From a checkpoint of a small transformer trained on Wikipedia.
Architecture: RMSNorm before each block, no biases in attention or MLP, capped logits.
Each number is 500 + 40 x the weight over the matrix's rms, rounded and kept within 0 to 999. Layers, rows and columns count from 0. Numbers have three digits each.

# gate: layer 3 MLP gate, 832x320, rms 0.139, rows 485-513, columns 160-319
# up: layer 3 MLP up, 832x320, rms 0.139, rows 485-512, columns 160-319
# down: layer 3 MLP down (transposed), 832x320, rms 0.131, rows 485-512, columns 160-319
gate485:530450537439529510594497439438529497591509481529439548441477466497558468487465591485498483517502502486480428546506490506511476478489498504533487452462547500463499522421517485501494486418477504490540520490486522522478488477421516503479502452528567583498462534454449529539492473497456446510449445483470518554434484498424472469553452519456484468556444400479455491479530508522494479588494393526506455473512557511515469534512578449490584530509483513526559532503526454479461528512492502
up485:553499472402534470546482482514464540571497490528453560476479515449544501432509506487497454511412495563481508474496503561476409545506564499534492459481528472488501498458594466509502514425498518503507520494465538484462502526464463528507557475519534586498468483471504543500437439526510547484469442494503477491523542466495510473506465437505488479517498486501502515525587522489547480470505530561530562569498483482488523561503520447505444498482504465496518473526461516527512463470464567
down485:527496539448476524554498494537491509475492526506554472572451586520498544551492499445487420432446478539512429489435508491553524483400482488481523491402468517486483406444521513467500496451441476551485494484492484434545418509505546520488454549539466556548433494454479527482484493491525503519480516538573525475485546536503441552474544457519544509516557540530559537497580556499548446493481498494465495538500459451488521455534551400445508497557562451513526441478468536488550551460490478
gate486:490510551545452469520519440517518506511502511555512457488519525521549507539453504497419507479494471532477515498483478573499480523445451522494563511499422523449505522474495495502515519571479538490484491501523446509425565450426478465563511498449513492498520511510504500490521483557522515450511445523491464527485518498469480621543460427463510528520485494514507522497448497450439503582582547553385518541506537465508522532534489456446481452430514512451480496493503503543442403559455625
up486:513485566514514515493549495502546527450511502638504535500490484462532479502464511496540475502466451495569445494514467536530468495407438512520493497546522492449438494494506495476469472494537521482407566536479467537510538517525534529527436428532548449518467470495457481492482426486464511519459557464539477450443502553469459547487478456482487508515515421495522506496495553471450479599494464480474443438506486459539513556461501554507499514450561497448465544502528535484449509474454493
down486:484508559511560462562420518509472479483525441498519484564473496474504512500597529498522514454534459468504559474452494532508493474522493521520444487560524522481446477510462516462482494456523485456475533507480466483482496465558457510449498467543530476497460526516546474581458498509525472506468465411494490505449494488515511556483446484471527556494468510438438401443467572416540477466537524554466444495479516503541474483490571490542508461499570447491484558472510472447574468372482462
gate487:467510442497533515515500443559588551628472446531452528444523474523549474455515511514551460551494488546501414501485481496509427539525495502475474538478470426495503467545425490469507538487441529451450477441565486523493517506526452508478525419443519499484481642471458491560470594529449455427496482490515459447530467504495478525488534470483633509542539585490493506494507461480571433459497449522519503449488455544537512529437477494517481518471482525482548522444521543472584433506511395
up487:500561390520433528474510474511533562522589459516582455462544467526464528437521454515538536518451530516464521499523503429516477503536543483466504506505453543500545570525445523541498486515500562518558442497495488486530552533430484584439540388520521476453500485517469477503514550504506445505482527510450478448444515517482498526456506472500547550532490506543545480510520573496561470491502474436575459519535509517496480573451505435507508477479536536471525495494424454559539477460514483
down487:465483446515465587509521547430520574505665515494480455486483486491503513477504555506610489491420490482491432582515467529507500487497539511498530465523456525449523536501407433479526491481501550428476476505550523494547507522473517496454482433442560520504472535545480517468478533494394480540528533502391490516426522498524521449476563511450566451519524468510456490491539408458523482563472507467562505456484530529528496587462504492502548531543481518486487533540444507463547559554444514
gate488:531473499525541463524558514504541456573511527477483462505408488514526578478470558496519566553471483497497521483550546519498531433496454455467463451505568489500530538484460480519535501516515468528530475461531481529548588478600476575564511475533538481540555449444483513468517523507482488481511487434456475456547531550535505479475447470472477444511529499466489518458509524505452536521596553530445479544517567553507491487547489507552505504512561482525455455462507463501452480464496555
up488:542511534455475527509506463546512574448480532454552588553512538470513557534639453572549510455502512549502440496447438539505472539493442504525466515450447495516465466512534498469501528455495562544531500561500492538496530548453561490478470533473526453500534504473567546453510489563505478546514539457464485542464451499522572534465466426542535543445520504529469545486514411492505473546503470542595453510513460465532489481469470527544462466463436529517576526506529517462469479513500493
down488:499543549519498476555514426519503477491465495466512506488525541501435559425457454541571480502569503567494489508532514493513492456528532467496523527416509460545520527581517481473460518452526544474519472529545513459506519498525499449498421546526464525506491493497590457471491522503513499491501501518490460478506515434428502401475526575428482480512563503565479511497506542516482539504518492458438499543535585453515496499477453479597483511547593554537488522491480462460521500559553529
gate489:541507519541493555565554430520584476494501475586544422384463538445524477531482504478516542469452460552615495476477498566562533479444489493443529501479511460446537541441464509502522482440527543502455546502437586555488512538436510516460490551514533497510542497538473470516464448552446502567477514502484518490572512532491493537512592470503499547514481470434464448515499514575456497507524565505544474506494485460526526460468546525492480472504540555557500448481490473487495516523476411
up489:453474512538499568455429514516479479501466531508495442515466523523531546507487526482462509497524488537459526468555566473459508460550591503525473454452533484459475470403501448497479559540480495513543563490485566473506528470556557518449441446501550463542516547549491452464499557529526502497498535529495411573538504543469483508532455512528541499531455510539509546478499494515541538562545487468498465535511452570537553518569528453522493495541499486427438541542546574537541577531487489
down489:490448504466516643520481508487456518508451557492493468540518483466527503479568516438520522566500476527489544528595512540346517509459557478479420487495437456505499483390501448515474503563433428517550509467508500469513497479458508486470518479478439512537504468519550459450474517498483516500498579522450480595517546549500514563487561512468521488443459465507490547510504493503532526532465501503523504488517454448495495572506591464467550499524480544529449535518474592475488532543493516
gate490:556554505453521494488486534441509568480509481491436447559537488567553509459505606527510537430483475488559431503526367514548507409442504540493495471479478467514486478490510517505482478505510570470501492487563546467465532436526472457460518521442439592536477491423539518492496547502447546479523410547560505484484513490544534473531510461509522512464592574436438442503545515536572468489474525543510576462493545451518460461584447575526525496493542510495497570550484410487490432508541457
up490:488485519469499545542535483533453495478479483528559548404498495460400427478462436521517506528542540541500404487503491463453476518509487435535514521520445503594463548588529522497547493453532440544527516610481425512568441484486518500443469487464439540466518487454536409553526435449613500510510555547537419457527486392434459558449531531517520461478490514467524560553469472486457498586499394479454410558489525489486564496478511416508493461513498467417542575488530503466535507509519523
down490:491470492487606495540511435481494528493464449496481516504499531429554543485511429560504508428500516523542440487492470569504505534510522565496506550532438532450547487521485434514490532541596507486470453493458574483454545524473586437536531452543552464496446496517521418484481516546539442565547512475439516493508411470437520517545514492488544459562510461481529487527464514525421454498537572508542503534495522514514511504464499476560411476482468461495519517487472558464484472492487444
gate491:458495631488539485478419487596514539471518471516489503479526478478493481536522441511525481511418467572481496501517440528504532566567479469511555514527464563542551482555503466443488430487498554469490416485487492511479514440534445513430561480517520527511503500468515512454475490395548502535520503515458540454467442443537462464540480480481572499476448520484503455515511474414510456487501494542440557489501436482509432471458466486581517592530556454476511518519494506496500550492498495
up491:513432504404500489494502501558446535473515467487466540506526516429471515478486512572436515482571401573511547536556476514559480520519472547526532495518474489573448561420495532516558534582509505498571531426522532558490531529469485406507474522462486495478509487531478531546481475531491538409456552508492471491500445544537501536491414481583497545603495507532486504386448472443495541470545477539493555513502532423453453556593437521574491438603483491633496487498523462514569534553540516
down491:506528649517509534600456444487478529499492517507513540374535541414453505476491531434504496465515506535546487504532495451539507539498522429489524522500431518494583530560519462553523512514437566539423505479509504440539513544511494504579507489418530496478493509464419483526569490510527581521477547476498413429463483530499541594503518498549582588518420488523463460506496439549514439477540400520526532423500501498561539438500554456548486508526488521428601563418497512467481533527396534
gate492:494441514443559492464524463507423528459504471489429456491580475481555552458473437493496449502480488510525487522447514520454480539568414509569501508534498522485477453563493407489496565550503458443537486475519525638541432520529578493538539528458475513628551460437499471458476534507532542497446480507510500448462544508529517487502493454473502471488472558509517450441537456482457377507500496496486554468470582558476512507550488484534471533466559450538577485515476483554496476450413541
up492:505455465502516523538440506546475471478524481535535538468523468527465543488477470463515459530430486499520516581507536579491519515516530580536448467473472520521405512459475478495507554567521470478501578480486529508430477504555492500510453497605469434586512485512582559564496458512525500412531477483406520558510457447506534564468457552465501537470542444442452484505543467534464515487457555521513467584443529485526501536506501516489496555482423463491497504583524570499517488482535470
down492:519506556481486583438529522443548531490562490494475504518550440534546510525512562480509520502486409458473552515529548446487513470577455404485472469491470517565543501494527446551504466490503559454489459448533440544567460592468456472518515500492489553548425499461442538500558488529454479512434543531572462545497503486450553461455427404513536428512456551516515492458476481540474530469512490469525543499514507563472483540589518487439519515521482545560503461535456530561429512554487464
gate493:478463538440498434410469556525460544458526512545515407518478546458535520460529519482515544518515474538514506545508550485486525467488475483507473595524520439434478473506470469494498468544496499617441579471510561496524485566504515482442586487497461437458545523493579495469524510490512491551478529476457448596431562504450565488578473561398456523472520452519565460471419529530481503451504491477520478512413433491530540513481484394474543465549518473526495498497536501468466524449478497
up493:461581547554479484439514539520496489514437525418503489565472528528557510497439465466570485520463438524527579492520467447523506497534505534573450572521495542477447560510409465451463614534500437520431545562507518485427422426505464540500493499472450504471537499499495549491448433507503533468419491425497515474510521532542447481517601524583515461529550570484460534523618495510564553509501526524487515527517507498546435465467440513517443508527526544580498604546494597523439526512507477
down493:493505499501550496534533528486479497503452459447489454397491471464463394482455481427505507545581539442529455431415486520468477410458463516505525488506490573501581560500489527456464521489482554534448468455418518520566474446459501495492489504482546540455411590480550502528490479496523566527484514452491418495546488481518488475478502503551551569553522505453495517470497532450557506483583543529490596479459491533428499569481531495482476566494525508564510484617524555424536457547509493
gate494:523584465472495560547521539554534572512517536481503499552486542543526464478507489528443506454575530448519506541497474465517518511493592554497486525467584532481544514524469475532466537476447500547528511457530465491599498501475542505475504463505527424532484402511515515486503464522511489500608541535538501476514442501472545555461544520454524551467528451502448535492548488453449514614477475540507470459541554479430542490483473496556476475479448467456451478468568491481515450439581487
up494:524555444517431487486524426519480474446500519535464452535517519438494563550544531500435473573503499519539499461504473500496511426549529500509517512581447472452485501481488545493456487559579480460555499482522509516453525531440504504464579484515473427528514513523506455471477479530466523520554475579523415531494485470514530442511513530490583491555537491467473503507492542454546474538435493499516482519497494492540470489543478560444461560529443472557473549471561506486454447540439476
down494:490501495531505440495453512480447527484468568505470544492487445475519575556536478471567501527492526535534547426418483538528464507501418421502513532617498501518524582556531483568512462525513518464441490509480513543463535429561498509509594534493508504550524461506474464485487575572484484478409452505582470526464598540498467492464475487558538533600464542538485481503508551502494488438571564536459513499484473478527565502434473456479528516461525511509507560514487532575517535565519535
gate495:500557435451480545476610424543492492445537489515483503592482501469492475494486491529594508444503518488539532422491622470544536432488508451564489503471554543509501556483582502559558509536532465442480539446496484531485422505476506509449509528551464504471582414482550534445419444526472493518437459532484485459505604471485477502541512525507521449541529519458530460438514564531575462529470543530522456494432466484561479511486492557566426512484552550494498505465468497529487534519509443
up495:459547533575516424532431532483481483512522542526628492544468495472449555473443484464525493490544449477492504483573507516545493450476539506533494521474543446561539481517557539559529563466524477520510484489490477542507494608477533438518495513424472551538516451540394503462450502499564502473460517597460544517473574451430496499513540531583514569579530478500437431480437489490512527508474490471450497485499521457508466489489465464584532500458603565414407560488526393466480510517501548
down495:471523506546434440550534530523565583411508497492516530512414561534465435480465486495523477512536469436517502451518458483485511478507460478508490471505487446463519528462430474498493466512497482565516484561577448515471508515511527439485465568450545487520542451501546468492561414485541500429414463618440472489509537571466467572482584471525500479549470438524508434472506512497541507489533491435506503405479472496499443559485447544523441599574488478382469452560475464603419555503514536
gate496:430465576499412452499496574498543441512562484532520474481467528538500494472569636426593505520427506487525553512538491415586465382494539484524458525465491476449469509468420492477518496536557466476511572475486525444602516359480486539477434526552617458460479459571513460515447560424507470522456503454462434499439464552493442459538503490589538484513498486576458511507495502537559508483428527519557525483480541519461440483552533571506418490539568493529456454485492576511492499538515455
up496:444492562493391497469457570554579539516554444540537468442518537552449501529447470546466506496477491560512586537452505467529563434480490517524466506497528449372489544430405520536476443520545462531474485441459513523471485542533474592497392522493583488463499565478563511490455476518439465518491554449491503487431524477553499499549543537530491483468600460428506455537442519443475581427506511499457543541434586541524482515576497565589425608476532542459496532533516561503453450439508411
down496:467488476556494483509469553557541488507447503555490566483472548583436543524498487516478448501437521537573567508542460532581610494484537515514455435463510506528503518518451478445497515521522433484517510441509500494516552535524363434484494491486545472442550470417480491502564489546511475482493509470508509466432524487504475590551501517511449396483502486535561479466434449540537554428533445474523508554511505466486486492498567526500442515467511557518524492561556508499482492526487454
gate497:518472515468536559469527506529475529497568518516513570468559506512439467565589497529493483447491492535534468448518481457500486491522420457525403488512438546555498548501500550530479529500471571498538548480542519535515447462496545510489472481565512514547578457503518501490451520451506456532495488508500484482434482513567547452478503474547521496469530448516478501534434525480529477518524468516503492480545496494542522555454563577519503452536460502517578484500510486481469456500483472
up497:512447475529494508502497455585544491528535466534445515508528558513492578516552521520454512558514515547455519534549495545519560528458586502498448519501500480546530484550506455532428523485479527512497523427464526486445483517504466498484499367462592492448469502474481511497598464541545495493507468446490534547553542521487483471552472479465542464514431485416500508518489504462460517489549463413527505519488521475538489464484482590489469516461517491498459524511511552480425507512536577
down497:467498472423462550479462430501473487474493527571514478413499516521533505476588459392523557472510510545506458531396535472480496514519583471510484515484445492451536497488503517480499607478425544486509518489516484485553454458463515446539464491500540473555555471471489522467506440496532517553442444572481469478482541485473502544532523495539477464529487596448470560591548527515552527419508474512456507555422506480461512530454507479521478592519433485500499475459514507515598460578543497
gate498:525589585499487527528476449492473549611497478530439477508423486442483492511505544515501471455438436458525494519473396481547520468461628496489521475546510550462582493480497480519517453521463498467552530457531501611509484492477511447452525558497515477568530501514528497504484512561487469479495449504487545483455463462502512444493498441518538523541404546516477466462497466522531465531447502497497436398398480561664532414478528450485541495466503493503546484498508550478538407460504494
up498:475512504446523513520494437552498542539485550510460542548535472433507513605570519503513516468450447503490483488525531483483579441481535469538502475486486510454566502458506454520539411534537492480514617496537484575491529483577453408545489505469423507471432528497388467558490481511479460509523446459473541528417455419486541504570507485525421480485434536545468525523467557461481441509530472459518445474526450527633540487496538485484552581461557540496448464477430529472519384444596442
down498:467466459507494471512473471502511499523523462540437497469505526563576517539519507554527532466462520430550463454462472475560480489483512486495439581500431451483481428496579575520461481506452525528496485468580536549523543521502497526555485519472444518503462531398561386531439545564463489549504461429570469479509484453419465453534442467499486463523557552579449407503446625517498528511528544446487516517553520472464511520522541538544547552483503514493481535487480523515494455497552456
gate499:498470540475489505459478465509503504509424509570509469469468459516512581481503527536528481482485506528482530500498500530536538504487645602547555474500509540591570531509514497513496513494473537475446457428525488603544469431578526476537476503439471449564548491415517537485477445535497581460525493498487534533545499553527452626490456547500495520536525490565502473534553493407519536459507532507504533503611497461490547490467501486468487469596502515517513506394528479476504437490520487
up499:509534515585544456492470507459530537536478426489473454530489525517526494485489458436478519450493553445480486499516483506554511484546533492463401513534447485537424445502475543476460512484498496573479482581475422486542506508472447500531522517519448514448516450550505485476498494527531462507535425501429549484468483508514462412515560394507520494540507480513436527483505500476558426566547482669465458474565541518463484491489530528558559512550502604514439568571508536526470503518465474
down499:550535495571503558490488535457543501456542483441525472533519507450488435561560528532429451513482495445539486470534521487507447466503495524498502500523590569498546521411547512546443469494525474500465481449391448493475489498450484502481518487512583539504428466532494385521465574526464454509450507492520521457448577502506530454511515491449536451521477519475403435420542426601479463450469519491527443505460525541504542502403501534557496530504496504500563492473521448501400509530511557
gate500:491542436431505521496464443518518477460521523527521482483468423504445453507569491476538491472501513523468525466522543468509532461506476558517456501447501444487513509499577531528547560523494482475465552460439513514539459539462451525509436474473584498495551505523537497494571415510506507541558564534475523405459518499513596438515465532513523509517524549560517497475448545490497441462513505428556509463430521449468494555535564458444484547505489465534516488492488555528457542552418557
up500:476534571499541520512547484470469568500437627530559454521454504524551553543474568501460469499550504445504498491510502512474515482555548477460461475466487496500482544511532447549459533472559486509521486472464548466541520550478425465535516526518477518520506492488491534495507499533477452519445593537546471518519525451516500525513504517488504494491513492495540601568474505461482520462492421445472526532498501557441497526507565499559522518471509459533520481518502479503498532492489509
down500:449513590519575499525545496569510444532465530573472430483480456486488513559490542510572527417598477504452482538476457516466470474510488494468468488446542456534509459438530448530477537492442425480509552570514491453556467549468444556517497437488452563578512464553496491478575478515429433545481570482549534448533539430527432546547528503522548484456476490522470584587410522497467509474559501513411524489468478535493533519484461436508518493489483543527543428521436442535439517567532492
gate501:465522449445497515536528474477462472567503515515595561362549564557514523498569501466546506467531543477506454475515484512554443511466428435489501538595430520432511575509433480470483503503502419484502513426553435518427508480374476543547492508507535534506457494563515500498498448530464528502507506494550511513539503496434497546516592490462489476440480473498539519618548492476500487435489487533490474483528518484504493447561520515425470468501515528497517503500469475462496444496576495
up501:477528572521506439477573472465459520605519493510520492516478500435566523521512487489496523511493491485507476469517489481434465509540533497522473489540500468473536492562497445480545460530422485450466469438477510483511504558490492469527478481476550442497466500545534430449463520472496478453423466514523474488586422464535502543497426493461459581484497451526490544499538459507453497543511524496421467552509476508423555473555527448442484474464582539512526517469493436458531452507469504
down501:463541486536491471520485535479524553478498495521508441455535497494539495566464462536465463544483464438520562513525479473498563496467473470481480525448505534434494473574462483462483556531506566501451476434430473502536513477453529514541438484496448468458495507600493513521522514533497512501478596521530489520516458514472499513480458492533494448518514437536494498464483406539494456496518553460535506502553394564479546501492488471477450486515385459467466511561579569511541461497475568
gate502:449427452609466488444575449492527439537554512450486536509443443494471483466505425466514547529489506490528539522516488515513544496500482483531509526532539502529506518455505498455530477469518461467551499521453464485532495490487548513453535536464512555468482514474578534487496477467473482541518455457509504503478513521480480485519526498453548495462498538536560484466450461522517508542564510497539554455518519493502517521450490472472520542469519477516516467473411538561442527467514418
up502:487545513501479502454561450404406508463454525442429512501454491569509465465505523529555419455444463492554492589495592495440546510575479551449465448497506523499504482461545506459513482461451519430481561558504508515512476578512443571505466500500577539554527528489542502566505499541439477471479501544495483415559503528512503447480472522505484442502506444458491503476444510469488478476502546491495515549535480567527427418488530493542551577354501488490559506497522476462527617575465498
down502:562524448463543527417465501438531544497498508472481517441383501553549450550565596447490481488537459498505527507468477492393449546493495443438488485502527469508566579563495509568521494535502485431395513530511494586471554518548495481522510410469507518503521563481435452588525509512542521476465515492517547467528589587445458516560454490471484538471500467455487486502455467478511455492516444427469540550503454493518538501524529410427484508499601509446539527506537406511470526536488532
gate503:554516420464512550510494534545534539449542480498473468551521551403534442512408483525518437499489507487530542516479560531513450485564488438500569487445451474536525409572524512551548471453492517577502505450511548527531469457467471468459510446517503564472500515538478491497495493507511485514489510516490461488514523522531463508559495531537471540532461509483522509515464531446441476500506469446523561449474545556557587486540544509541576462480492510596509528469547442528548488525478553
up503:527469545496491518469541436499529470477558467555490576511441456450494522499532482494505483491509537527476479501489524515436453502483471439519510493482470483495537482455510572428508510502565535527480573480442520567499504486581541503447459483536501489473485501520420518554522457498527406509443507522512600443520466576450486458500455586528504479511521446458516478506445470481520503518537435469469535504556477460488566472517445509530408524518460510486525546553558493459488465480509506
down503:459510535444519555471514530455464466491516578476474491509478471600497475479460564449452506524494495498506476521493485482497420528470437552486493537504570473451531448464540517545444504492483513594513535472512510479462519412491425453523516510518489556582474483498506546513526477447485502466529505449509507486498560563455523547531455483451500542525486500575471477472531584525503516452485487546440479496523524457543494467509522520469508450527568487429456527540437532510473400522542419
gate504:498499509500493554488442463476487468417498499515486516527504564467544456486501505460515491469484590506528539511517575582511542485420549526515484469469515518462483496491506558543503517467507473530517532456599478522456507537509448522468482493460505512488511549517527487494435415529498523502487549559533480467482512560526503527463536544518521509476473479476550492480478518538641488471450500469541472496521434484518481516450485520510438512544446483555477479527492550513443461522501499
up504:533553523518471515457537445495445532493549463486499526593520513495464519467438525494503467563562509501477455543464495563508494553508446576529583521471481554496414496480545503549513526536514498486545474506529516467516507491406509508475521486459516495474506496477458585492502459548509451520499484485468478525471519511486494580506586464541456512521434527459496519510501565518572496412499465584488461513598486546496484525509435540522443518475508497492583569526507570522536537463497577
down504:489478479527493454524477557489532468457485473566477467476536507554453496515503509492494506527569510448493501492510552535455550566498473541520584554564497476506445491445484475489506486518539493486525486530457465501515447477450484440365488480489553452426462445521501558479456463553500483536566488488527503476525508448443522412496476510575488465528479477486489492486468565548522482454512522488544565535469583529496503508438461499559484515470581513475480523481465520459494532474525581
gate505:444495466528482485509516400493463507532556459473444447518431485431512481532508509566473519419479491510507526519491543472460402582424480514461474485489491492479493449503479454521454496449490414466451541521533529524456450537494461485440589424510479473481530480476540527530453394446440552517491486425436535384445481504528534486538513426406525487518556440516542511436556508495458494546543628540510417495465508517500524425489522521530488530459483479401474490428452484579420513485477515
up505:527420551520400563503551471502488476529466464556414493478505511509554603437505499521478477482455561470479539492505438461555518632443492574454462539518467486539448484500396557548472589485478437502484426460504502495481450474525484449505568479491459448470557474470513509498506456459524606524458506459445473491529454460566517475514507463456474529446477448490484494415522494517648517527545575565546439412507535482542541442555599520407543529414462455435431424504522504532489482459384454
down505:582513560510548533541535496537502475580492491539572460493523547575617502508507533516538507457508575526428606459450534494542498534517513469484474520505541506517496466519420436538496471536504537454539526502447561493504504451516530496510496513510549550520538566474447515504559463516446553441485554492538506478397497553477531515508528452469471481500504553416494547458502451540467492504549502497502419488510544517515530539530495472574465576496583502512428444508557573449449594481501450
gate506:512549525538533460444479545515503554460525467479532525494463507512474501453466435380509471497505469497462575495493502464541572515515424486479536482503447538460483524532546509440481471474474537506449526549520494509444498577440499565487556432428427469540487429474476523517542464474464511393464457507458528470464458505501529431449507503501532545445425563495575484505449523487500509494474506450453567505510492497496540458473491482455518509456430467475530500493499504412588460434440534
up506:538499537442543527471452547568520488595539475510546539536494473551413467502433405449500581481553528557406489525503405501568398539538485467523502568533418491532475575588486459475458544468537479572471544535483506476448526575446488549480466460500527457409426472423493482533530528521483511539535516512506443503497586503540507541490467517555521490407497471498514532507492493461504514462532487534445585568525504574487461477505502476472509450543553528495575497438459440497495486468517480
down506:485477480543519517581570483453437505420556577486499533444412484550457451528468496496474572522529463445549479514481542433472487478479596548513510473512466536528486493547496485517493488518511473461518495560479509526467540554486535502480517450481560534494497538519495569451409457556480430525525572421536538484571461536508472496449460459486490478523469560513581478506440445466482458477520523487506480504434517458498486469430540527426500462499500450462427511534499548506533538509517521
gate507:454511550524546454467524451548550581466537541492572505469545463439537558540505487421495548525406581532476440617592493470490491530539495438465447567451559548532449571485473493488563573462524483540471481476600510501416509467530530526441558538534534542533512478525511452453483507535481452464540500596469460508457533501442508543544513466494518462521519482559521494455494429470561593524527495514524469513472467552538496487508471554470542601520507494415519520516589421547533467511549557
up507:536542513448507544517447476530462453571476536482455556424510547516550500544476519491511496517467542547488497446540510554534453485446484554505454474515462509467415523456485516432538484516541473427582468430455501559519542496542500507476402516489503552550456514476496505561524459481542534449511506433530459419490395517499566542415468484520466440421546472459494489536440500460504502518425483540581408540531541562461481481438486509502496521493491468601473437512558544604468581502526545
down507:482487426480500546484488503612577481532516480520522554433508488484592565462571494473518524555512474490502527522550489513487490519481558499528508426505556486476504558492507513538539545527532523447522448565454523505499477480497526496515481561485465500459398497508502462602484518498527504518537419481468485560458478515543421522437532468472464465449530485525485502415487531460616616472442435403573484495560482593537509591463447474456456557448480509547518463556489501597560497533557582
gate508:507502493471501513576483503477509420557472511554495536453461516510449509523497574478488478498499441464475530504527451473393459505534479501443496487506512547547505538519508517450485554504460520462481525507552490531477516495532459531456489454537512483467445459503533507485458550563495571437473502489605612505505458510508507514554467493581501543553471499511465480523559443516488512404474515495563527584512527481485528503510508495501562436516427488500481469532478508491464528534484437
up508:549528515526525493446519499550509558501537527484506498476506532548520479445534448535437551460606511440459576583480485562502491501539483456535544499415507499553480494549516506456544487525469533526450482496525504483566505500505471512505426529571542525517526482541489592504566472536446499464510518529518503441481568484482396570503512495488442495478557515496580538540467491463524583463448468530552520526511443474505489540493465512506557523552459622447425495514508488540500511455511516
down508:515446442478569518550519539444513457530502513558495455487514492534478500506460447492449492498478432515513489531488488523459494551571496515499459539480500566493549476477588426497551471546495439436502513480565547440449502455532450445486511448526465479497485490444491523555471539475464525441520537547496514495478441469469545565484529497515456500439409506494442489460535457541540437473504462462519561486502485458487474501465514520499563505498428419485515491508469586519505467514577482
gate509:576522500461490480507490439472509524526526467517511460498539476515520534512463516428484488418451544522522520474481444506461491492491478539484543518517463451473504548468492463484436507551518468517558525503406473565522505522503528526505500469497518518495448469516518528593497513469438512493535580521480509499527469540425499541497490520473531452531490498479534481469547480455556511535475460519418524475472507515553455506524481521568491498505540480459476517540449496443497502530445473
up509:529539516546564451517556478455486555461586502516462434632519462489518454517477489459539552477534587509581481542506537468495495453531479521491491526508426491558527528512527528493545452567471555483564571500448432434471545493519524529555477482474503501492503499513517522428544515510482536560468479493514586514458524524559518464518534550546555460468481585482491438500487498446451538530487520533480479546536500472471496425426496490547476537529537488561535493477502503492561445508499504
down509:475562490505515490482436462367523532478491491508549475599556504522470522532481508463517548501500538515542506564435524464483481486522463488468471575542516556519490496542482558490482509520468548488618552476499513473500436444453487486509478491471539504508506525484509476425544507472476509605502543448490437545524518563539481535457487589574557528458477577447573465501469483443485548490514483522448514551503488511456536417523462476500453476539543560498509483558520551448529487531524551
gate510:486434469533481535443557467512464476506497477433522509537551512440484482443533573513523488512462510494520482523522498441508508496579450529535469481472583536469497466502526500494426547517451540412430508457492522455474517496480521555574457558492495478481501494553491485504548561465414550467485527484491532452539468520497430524460444520521489534480551541505457558539505512442480557491558487476507491466502523499492478514486463441450467492505569446534474463531514519542539511479584513
up510:471434456490489546485527470475493528482533493509476541540453493518497521501482575482555419539536520501453458526526481470481486454450537478527500538448409532495461504489578527502504519397530469530445532527511480519450514484478480462465476491530545472521466456479486503492485442498515495503466509508477465497562541489500504535508482523481481550521482516463475465446524466440498501522547483473513527547496504470446487525505481459556487493502491535506473487508516494487501506461473478
down510:464480517492451457523507543520501461492526539568513505556551435504534491509501494490495533503456518436452498515452488480470515530497506497500482480513468544434453466533445458473479479510468590484578456530498499521497540489519514433489476511526466513536465487475578480507581470435475477487537502450485529495457456493502569422455505528493480514491546436538447552513522522520544477509532488501504494516480469528449482489506496444498474534447455446456560475479514494456502500476527557
gate511:532553521513515506451534507491498496529524494476476483517499470492562440476534555453523499517442445533614435450480448467472529523469480470444511532536505465449514512476492529545451543433470495506527528462471530482539521478521440501493535519473505507512501456384489493492475491502536503590451553510518486439518477499514508516529478510505505462567499498580481522608543513553508521484470486549495449435503495502441542521526471477549520492485539560512473506531352510502572500481497431
up511:503528562423554494518402560496479515457471559458476522490509512497436436487494531452482564516517504493482477471510499505574463443470512486492409520519523529531465517426427516460448477513515567496523474516533522521536434496503500476504408467514530480451490472489493471549497532526474490543515522540498473427578464467513512476587537495553518523455459539494499543441571521534469414534519457591447503485577437509467446529547467481573496467493607449521475483561448501528473485468418455
down511:478447449514436453596567429491523482544462555493607519427522510503456538507568486482500515526465427457420490505527485407517469527589455532536493476474522463476550504467407433510563515461484467506491502462450499545456459556515536535570559495517519520444522522552532464446516488534417505510508431437491441478510551509505459473512537474530432530515524490496448512478521466491486525541482485470491507606464463506411517506418475449487455500543541469461532408503609466515475408479500488
gate512:462472553489536471500535526496526493565463468411500473515457606516530508532480463567498497490457534459504493439561483458472466496436522506609477509519491508488484537542622536506552504490508477497474456437510539447554463524435487498482493470570507621470428560447443514484512494492471533512492512537573520487498548547490475539583512415472474480443471453523520514542508510516548489494514476478543537463460492514473569535419480552465475530494497423523542446520522453587499486511486534
up512:577447530446471498461482498534515531499560465443457484581426491463482504492505464436436449467533542503541459495477544485495496493443555493510552548470514461477495494502499470511495532527510485513493555494515497488577478494439513474496468563455489471488518468508488515552562546582532501519521502532425527519546487522509506498525461522512486535516374476517537496535497540504483510530472561543493550539507507433597488475507482523427467446538508551525505547519537474454522513483487463
down512:533532519495601483476515497533465517519422477524498559456507371580504445530534527495522493514518444438497439539515499541516514445561432446546540462472539500460560472539379471563504531489451396524575471527445503440477490507523578492469523449471530496470499535462528423488477491541551534519519443540495426556480528536526414543472473493508523463559423536513489487505549572480473496543477486469445500467520519535541484482610602465510490502507500513496477527522501485464529511480534485
gate513:527494539425529544500551483506437518477509528490494496525526474479507508522514542521498497423451533609501444422536488514546438511500520494451483531606410540479514516523468477468501475490448456527509559503494509500490465548495546451449491404425444511518465476512548533491487454461555494529539542543479534566476543578565520522555529404472530527464448505519490491559524498531492464520503524457551480487536555523481524532489553555481433488447402485503568523478489509419540558430467477